Part of a small language model's weights: 4 heads of 64 (1 for keys and values).
Each number is 128 + 24 x the weight over its row's rms, rounded and kept within 0 to 255. Layers, rows and columns count from 0. Numbers have three digits each. The size before them is the row's rms in percent of the matrix's.

# layer 9 attention query, 256x224, rms 0.148, rows 34-63,98-127,162-191,225-255, columns 96-127
093:118174103172107100140138171116141140135154129127140127124100153165137122137133157177106106134128
096:166122104122120112116124161118125061096141135126129121130117136116145145172145095117104160120164
111:126159126124148160167125133080116133098086134124111140142105149176131115086084121127138145126179
089:112126137142123113140129121097122117138132158121102148152146099159144123126108151185130164110135
091:148133178154084121115114118095173170109132144130120103123166084119112137104116165160144127150086
096:085099138110151149164094161100121096145171145081141148134119098150149125116100112133109156134128
086:150067187099115169113115117116156100153123164141179135094159143125117125120163122086150136154133
088:149158108139139149117133080130127112143134149130150161149126116125145135112096152133122111154104
088:141099114087132154075127174143123096120123174102143124147150110117113133173111129125167125145104
093:187124112195118130127133124158103113155131164103131112116127129120116119100108152121129103126132
099:117154117126182078117088161149089131146099140135183126118142130112122119152063159085125151093098
100:140139153118070152146120146107115113134137110146156174161109143152141121146129133149124111140140
097:128145129097112101145147133105125107104110108138163127087132113127104164105093089113109158115126
100:126134139113100144117092116126123123149083134111181141147116098175107129140122140141148116171160
098:118130151124098144136134134161109121117173154116135191131130127109130158144082131123143093195101
095:079129108114112117144139136153136128097092132117137083112148152146092117134120132142133096149129
096:115126173139153127150145115133139142106110152138126146083130145171131146117150103124105111174167
093:156084113132115154139123122128115171145131147108155121144136129130128137121123122096137128157140
097:125141144120152077082115132127096105134144173113196112114189139085151094146116152119169197110127
120:108183119133092088094147132172076160148142156124132091151132109083126123156103143147145119158096
089:129124119114126116080143179141138167127155107095151100118170135144107118130191134100098076150107
103:127139098150138147168141104100160135142135111134116171158114076148167114156129100124145128201151
102:091136095127118105125084130134131127151145095130152092147090059145175121146139118119104086101156
086:137125114181131104148158187125165081160142118124153105129120092132109129160130116081143103134129
085:135139159144118143128103085164136155145123123149099141140130130143128117142122159119118100180131
101:163135105162161108093073141106108161171178098127140112134128156107170170131107108104127139123133
095:089121092109133090103155112140138150118106080113094093152176124133102099111175145119150093130126
092:120145138114108116103091103133172090109094142114164094146105132080129092109095179123114088138117
093:133174136110178143141142106128154131131077134084183150102137132138172124148091169086122138112160
091:145096147120089141144175107112164177148118122141151113149142127132140191106108110168103147111133
100:117159094133114107114104142145161114092160154139138127150114147146103095138189126159130104108095
102:111129107116102114093141146127129094074133109102149129129093154113127141173116108147111150118123
101:122154134102154137140103128088080116088096142131113119124148127142140120065070141148143116129175
099:132142147160097105145103111137124138098134154116112133147150132149139146142090165156128136092079
091:155145137136099153123134103123165145129120145111142131152158053126107131069124185167149142113115
087:074129169138128152152139112123087133105127129076126115165132130147161114127118145210120126148111
089:150119134130091101083137096143127094138114171133135112098190137141117111120174120163172142135109
089:141099090155128152127143104127122162121134145093153153151100116131117146114099145101154127133125
088:143092103116114152075130179176134115161124136101147137124155119139093127155103117154191137103112
094:167147094172162095150143090150091150178127176098131131134139136104106133092103112157137125119100
094:130143102122147100125093129116118148116111135162171109092146150106124131145072137091139155087118
103:129141122096077150140166151112091122151118128139192170117083149132166126132131159123149101123118
093:089141138088136125139132107119107123121132088124151094074142139161111151131103107110088145099120
099:133148113133073129111149091150116136143078113139151107139123131144096127104161128171144093146148
101:142122141126124139130129121131083122141128103133143195103112114132130146135093123091157159172144
095:098168120104116118178122133151136152098112152124125090129137167164162124183124148115152106168165
096:107108171125142116150122109139123099142152130185103131095155126133110118146148119123110145162179
096:153126122111121109122156090143126128138144140145151135112143130112159141147108160102111151138099
090:125120108125153103092093128140085116122126169116174139115181135107148082114100135083129149099117
104:146139125168154119134187111148096165158087155154158129101119096119149140125120143109159100137098
101:145137143126138094087133153120120154120187125137154110114134140146124125091166116083107090096153
096:120166111149117125106155110114162109130131118126131161143127090128121090179126119141141107186123
096:072160111117110109133087119135139139131124101141121110142124092135148121119142105105140117064131
088:131092108154139134189159170132170100149147134127165115115120092112120127133121140085151127151141
089:118135145089162130117098079119146148163131112146109110140141128164144125159114151124131132180155
100:164120079176117093076086153171130146160171117121147102124125162153124156119134104175133121114141
091:128137108100176051120165129134133129116135079135080090120173109131114088127189184082131099121157
112:134154127126125084110135140124157097122127114120129106063109169096133096117096132116126148118133
105:102168152122154142141133129110127093115095104089145125116120114150152098159134149103133153087161
092:141106149132107141141140095157159157107105150135145119145124132125157184117102104171077092111130
117:117152108139115136114177118152117135169126154102118146159124143151120052137104157096121113125090
101:130091108130133130156149143118155127124094105125114110129131135098111151128156105189179159106141
113:126154158138159140110103143084124125131116132095137117095122125160119078096105105109127111102120
101:151090147153082124125123104083148135150133084137083094186141184110158172163115111135131149139115
101:094143126147079121086118133142122139131100085126156135137146103168133130094155157118156134094118
111:085123146121141116083094144134140137120127158080164089114134131166116096116086109171130125101178
096:133129117118117130070140120147150117068127148134109103095162157147148197120165125103151191128093
099:122124100157154120102128117129120103144148145100140150146056122124110118119130104141178109140109
104:132153087143143157124130174132150149139136125089124148141145125117175130142104131155128092133130
105:134127129148126110138149119158118155137143140139105101143140105130144121185127143144150118140105
095:121127114127115117104139150106103100128112116117151120130153138116121134162173145162136143096090
089:123161126141119175148100130107108111144133145094158169084111126114116126125084152081177143118146
101:140127150116157103097115114084114124133082100090119118088107106128133089132119127140084162123139
097:119116098164121139126110131144087096138136153153114127086167115115127125116132109113112115156148
103:131116079144131143148112165158093123165138112128105151131129132110125175135151155113118168145097
101:118118130084157126095119148124128148143127114113087110149089125117144102149153134106113145140161
099:092145158103131116150141148111113149125133093123120102106145104159110083117115129102094120109170
103:117111125143125168156126135098137123162137124159138160118108148139163092126152101106131138122136
115:161110114108153114140125121120080084089151135133149135148158089104108135145156152091151153138104
165:135150113137129119122143125140115119151095147164154149111149143145098097113132118064090112108121
119:132116118113114131099132116121111153146115166154082178125139120107106154116135168115135145131140
108:139114135142136145078153057143152134118088094117151148118139113094109119136068154113138122140105
107:081110168110165052126096136112138092104147099142095096110142114109176111156160100180115151111108
092:149120152160119108136101165082153108140148144159138086109110142093167119144124155131164118118112
084:121143115136155159097120089122072117144118141111082157116109126157160117152097129104120155104132
098:103096140139120146101118203163124117165131136130135145132151122103115156131097107156153116138132
099:149160161131094098116107129111121128065143090147085137120146134131145128181185149121128122150133
113:136120141093127119144111109088142130108135128141156120106128126076137071132149134093149099126131
109:092146105120159194115179119158129113135157114066116157122141139144159122142155156154120109121078
092:143094139134107111133098122131134129117128100110111087137136145100184133124137119134148150163148
109:141062132163163132142138174140109121138095140126157111099168099139134167170131134141143133141091
117:143137105116104136152133131131171118122118135109154126153109111122104107132164153137086122142154
108:126124127153152103099138132151100111090113122135163100077121141125144144124126147131134134133077
112:133173130093123138152091115100125126088090138126128106135131098133115098089099127152136153155175
098:109133105144098119098132134104098152126112158111157147157115134148159117147090147131145112123072
115:162130153135093123164162134072188139093121141094139148149165061154093142082122141123148137098122
109:093146147118134128114131120149111172109154146070133170137092136141147116107096159144098118121126
104:142103160084121151087157119146175105138119167133161109102139133161097143121121125125171138137096
103:136134074157146177144145080125126124132145145105131178157112112101101154100115139119126113164120
094:151135123096129107106114157178130126113126109084131107134157096134098111146156127143158098131105
113:160149093197149083111166110127121147160138179089143109151137154113096143093131099165138138093101
104:109134121109150143119120139123104178145138167145165115105163151111142141163085151089141149080079
112:132144155113084125118138127096088112116167142127158150113131135144133127127130110103176096114086
104:127158127092120102121126125128094152101142093130169114073121108118115151133118109090093138076095
114:122137147122097126090125126163121176156103121119154119115129155124129152125141127169168123129085
109:174116150113134140173118104120085144115106117110140165155153128169130175141089124118127143177145
101:081163119134132113150108132163126152119105138107149070121151149164132120160121126172176138129141
095:138083193145161129160114137144092126125114116145106143092153129151162096155131106106148135163141
104:125128118102099106135094122145147131156176112146124115115164118116149104149134148129073134142075
104:110136126120151072133089137133073091119134161141158123126157121107111078141111128065135146146139
150:148164116131119126161141136090122143113116175149133130149112106122105116139139128083129109158184
106:138123127124119059097125137109084139120119121117148122151151156137165102104183076116090110105136
114:126153117155151088091141133133141134133147125166131152130125093118144142142142102128132102149094
113:082168142110102096126099128148143182106137079164143126118111109136157153090166082114149112095116
102:126105119143123135158136156095163090147139116134163118127136092130105127140130120097158097135150
097:108134155125137165129119089107144137121099144115120090141152138181140138124112148110124135127133
107:164090104133157115125094111116102155134181174135145106135112165127120168081135102117139113113123
097:103120115089124115134156133083147118126112081128121076113132096144115119131159137102163107147145
114:132138110104129110132084126098188111086110116101138116129066163109174111122115119118115134111141
100:118129146121144156150138097120124089117096128098154120106110089147148134162129147117139146134170
102:104136138119093146127160110148133130115110191159150113157121117118122178125086089134111116164146
# layer 9 attention key, 64x224, rms 0.214, rows 33-63, columns 96-127
106:138132099107196116113157137149124113128153167152136102103119141121125109175140163103115134104120
089:111117086193077074124139147149127102120109110117139101092120118147113090127176111142116118133086
098:181140169129110128154145138137117090144130160130080127092116125116144103116124073113147190137102
094:105161120116121145164125115110135096141129129161116084120151092097130111077081130130132119114112
105:113101125169077106114115113118090108117134136117131132167133110143163120174090156209112137145105
104:111105122142124150092146115119150139158092156176122143103155154127125127126127170139144126155099
103:081123109122156130153107159104099120130112181084142150115118114114137087132133148135110157158106
106:182134151130114157138191117066135090164121131135175120088136136101116163127127146103175129103117
080:125175155130156078086142135097108146165140135106159142126133110176147095107113118115124104148142
089:112142091081122141091111164101127139162134122118136126127141089144133091165134140097162146109164
101:165138128157158147141087151150140136169094120151125124162105146123097143120097131147138088110112
095:144141079111132090125108136145121134103109098135161121119116106134139135109148170144129143075133
098:154147135127068119132118103141086105121141115109178177101090083132139152113144137150147166120109
097:124147171142108107148129093125139154105081156142131104086111147127156173122123129151136138104133
108:092141125121107155079109146112134140175107123156157156134143101146103169114135121096148071160137
104:172172117123120150141081124090128120112140145114110156170106087126134136140126117137145136116105
110:086149143152164116155138137114133138123116108128136058145143119135154079123098102121092130127142
098:134143143131189114110131115112137139108148172125113138104140138186152140178122104142119138137119
094:176128136158134136096143142139124101161139157116145133096113175147138162137125140127141151152125
097:123154109132108102108115157131103113115136125124139112100123124110126098111146143144107176095095
075:099148114096141102118169138142124168139138182130125147097131111150149143163131099139137151130116
087:112131098143145136133161161113153143158114142113125126090147097113110155163150103122134105142098
111:129131100148143126140166118150154122144138118114095114130092115152077118160150094125157123199116
096:086131139141112088103104137138117165118095111096135137070110103130146156163168113142134102116102
100:101146093125179102131156140133124150148150112134143148165073143106107108101172120105135082153109
106:127140121138156136155152099115129137145129122171127136153129103106128108107130151167116152122137
112:156119142136160146125133138117103115128156103118123090165101125108127136117138106163118123128121
087:151130120109119104131157114095118141199098115096124112098125085121120116143139127131143100121112
104:099104140149074144163132119168110097084103140154164080149135143111138108114096106133146088132153
100:132140090095180144128114134151122093169123091100164134160107120117093095106142129115152108117139
103:128087117117116145161121123121132100160091124123147128145117116123107167115139119116123087143158
# layer 9 attention value, 64x224, rms 0.184, rows 0-7, columns 96-127
086:117127114101093094145121086089118152097115118136120116116086088131125175121123129153141076118138
095:163118114118144128124124151173170122064147154100142165065162111151143103142129104114118121111164
099:108134148121151148120143125131084155153154152152155116124113138144109170127131107146141115115121
095:111130095170116121107160108097116121092102153139106111161147134129133138158077109092136119117121
103:107123122129129125105119113138106146118097114118147107114131146158124139145128131146119111135189
105:140144095120122119125167120117164147114145152091109103138156104144112125084119077102127119099097
105:111120128149142119126178120122126120133089148089123122125140121126167146117143152147138102151096
097:117086065121128163134098086142117150156147131129107107109154140153108128173136137153165096146126
# layer 9 attention output (transposed), 256x224, rms 0.186, rows 0-7,64-71,128-135,192-199, columns 96-127
091:141138155134124110146138110130127093147120145077158154100108162196070098129099148149073152119141
089:101134130120097147144132141123090107137150096130120089124150105129143131106104136129146132151144
094:174119119159118095137139118150127139115109139133110157086150127136120148120107105133115125141090
095:078121110115163141099098148150118150181152131151113091118144070117139132075141180118136087125167
096:113135073110140163127132130175136153146144127146123131140152135107159133172083162114130141122116
095:167159126130099132114115139132130122140097122155150160153137156145088127099107182162160143154136
087:111136142113157152135085123123136111134141123123132141075137131189092105169083108096116146083108
093:166106155131121120119113180122122135127112123109101123116106129121125123128122139106134158154152
105:130124114106138130096121176137138127152140116118139100118129114081121147095098110110153090130131
099:108129179142146113117095168075118150110132130167171133131140144110107080139113121142126203182113
097:142105145116132130122129086104122098136125127115116124139131109121121101140097096082102116114159
111:179127177127131142107112129112105157139132103109089128065103122138079106107128113114121157108122
108:140106173152144101124149114097151096146125080120099121133132119144138094149112102121145134137153
105:160142134134138173147148137157144127177126137133115103131120134173111137097134139103120109129133
107:133138128062142141141126164116087093172139086159166133117110118133116126150140111124121144149165
091:149108128085122108154107135133117148104157148129150183112103165131149116112179158147078136120088
098:123119126119172120126131125115146133153118128126132170159132152089116125119157113116118188159100
102:154126115093119155108155121167140157153129144136126104147123140118132110126151130119145143075154
108:094128102130122113129124139099145153126157134127125089122126146110156132127201180145109164110124
102:128157088124090134142139097144159092098082122122181176155159184104165111141124137161145146154128
102:128155131139128139113092130122121149132118156114105166126110121130089121102144164170124126094115
108:092119152117163146152138117135121170088160140094123113126119095150120149174122126125115133134152
112:128122116180105140090163133142152164116100142126107095196132121135142126104146155153119108149113
113:114148113146125170163151107120137114127124117141108123127137088103109104142083122111168101103147
084:139160133121108143126152133160127137072157116107081126129177126142156131171094150077139144097176
094:118104157134115089138140143136084142140147086143087120149107109135151156171169149113121114137119
092:168137147103122142098095130124136093124103126122126157137168115100130132166101110108147140164168
084:117092158106137107077107149118140166175203132159120118090127063135091185107150120131115121120125
097:133099100093124107121137151126142089128139108146130153147139126172156112118133117122119133103126
103:152115104149120102107093129110106133136109090134106156136123166122149067082165139111161138129121
096:150136178138136126171123130108105089128190113176119160079114155157091134131130130116118138114140
095:147145148118120115106122165109154134107109089114132102139160153127160154080136124132119114148116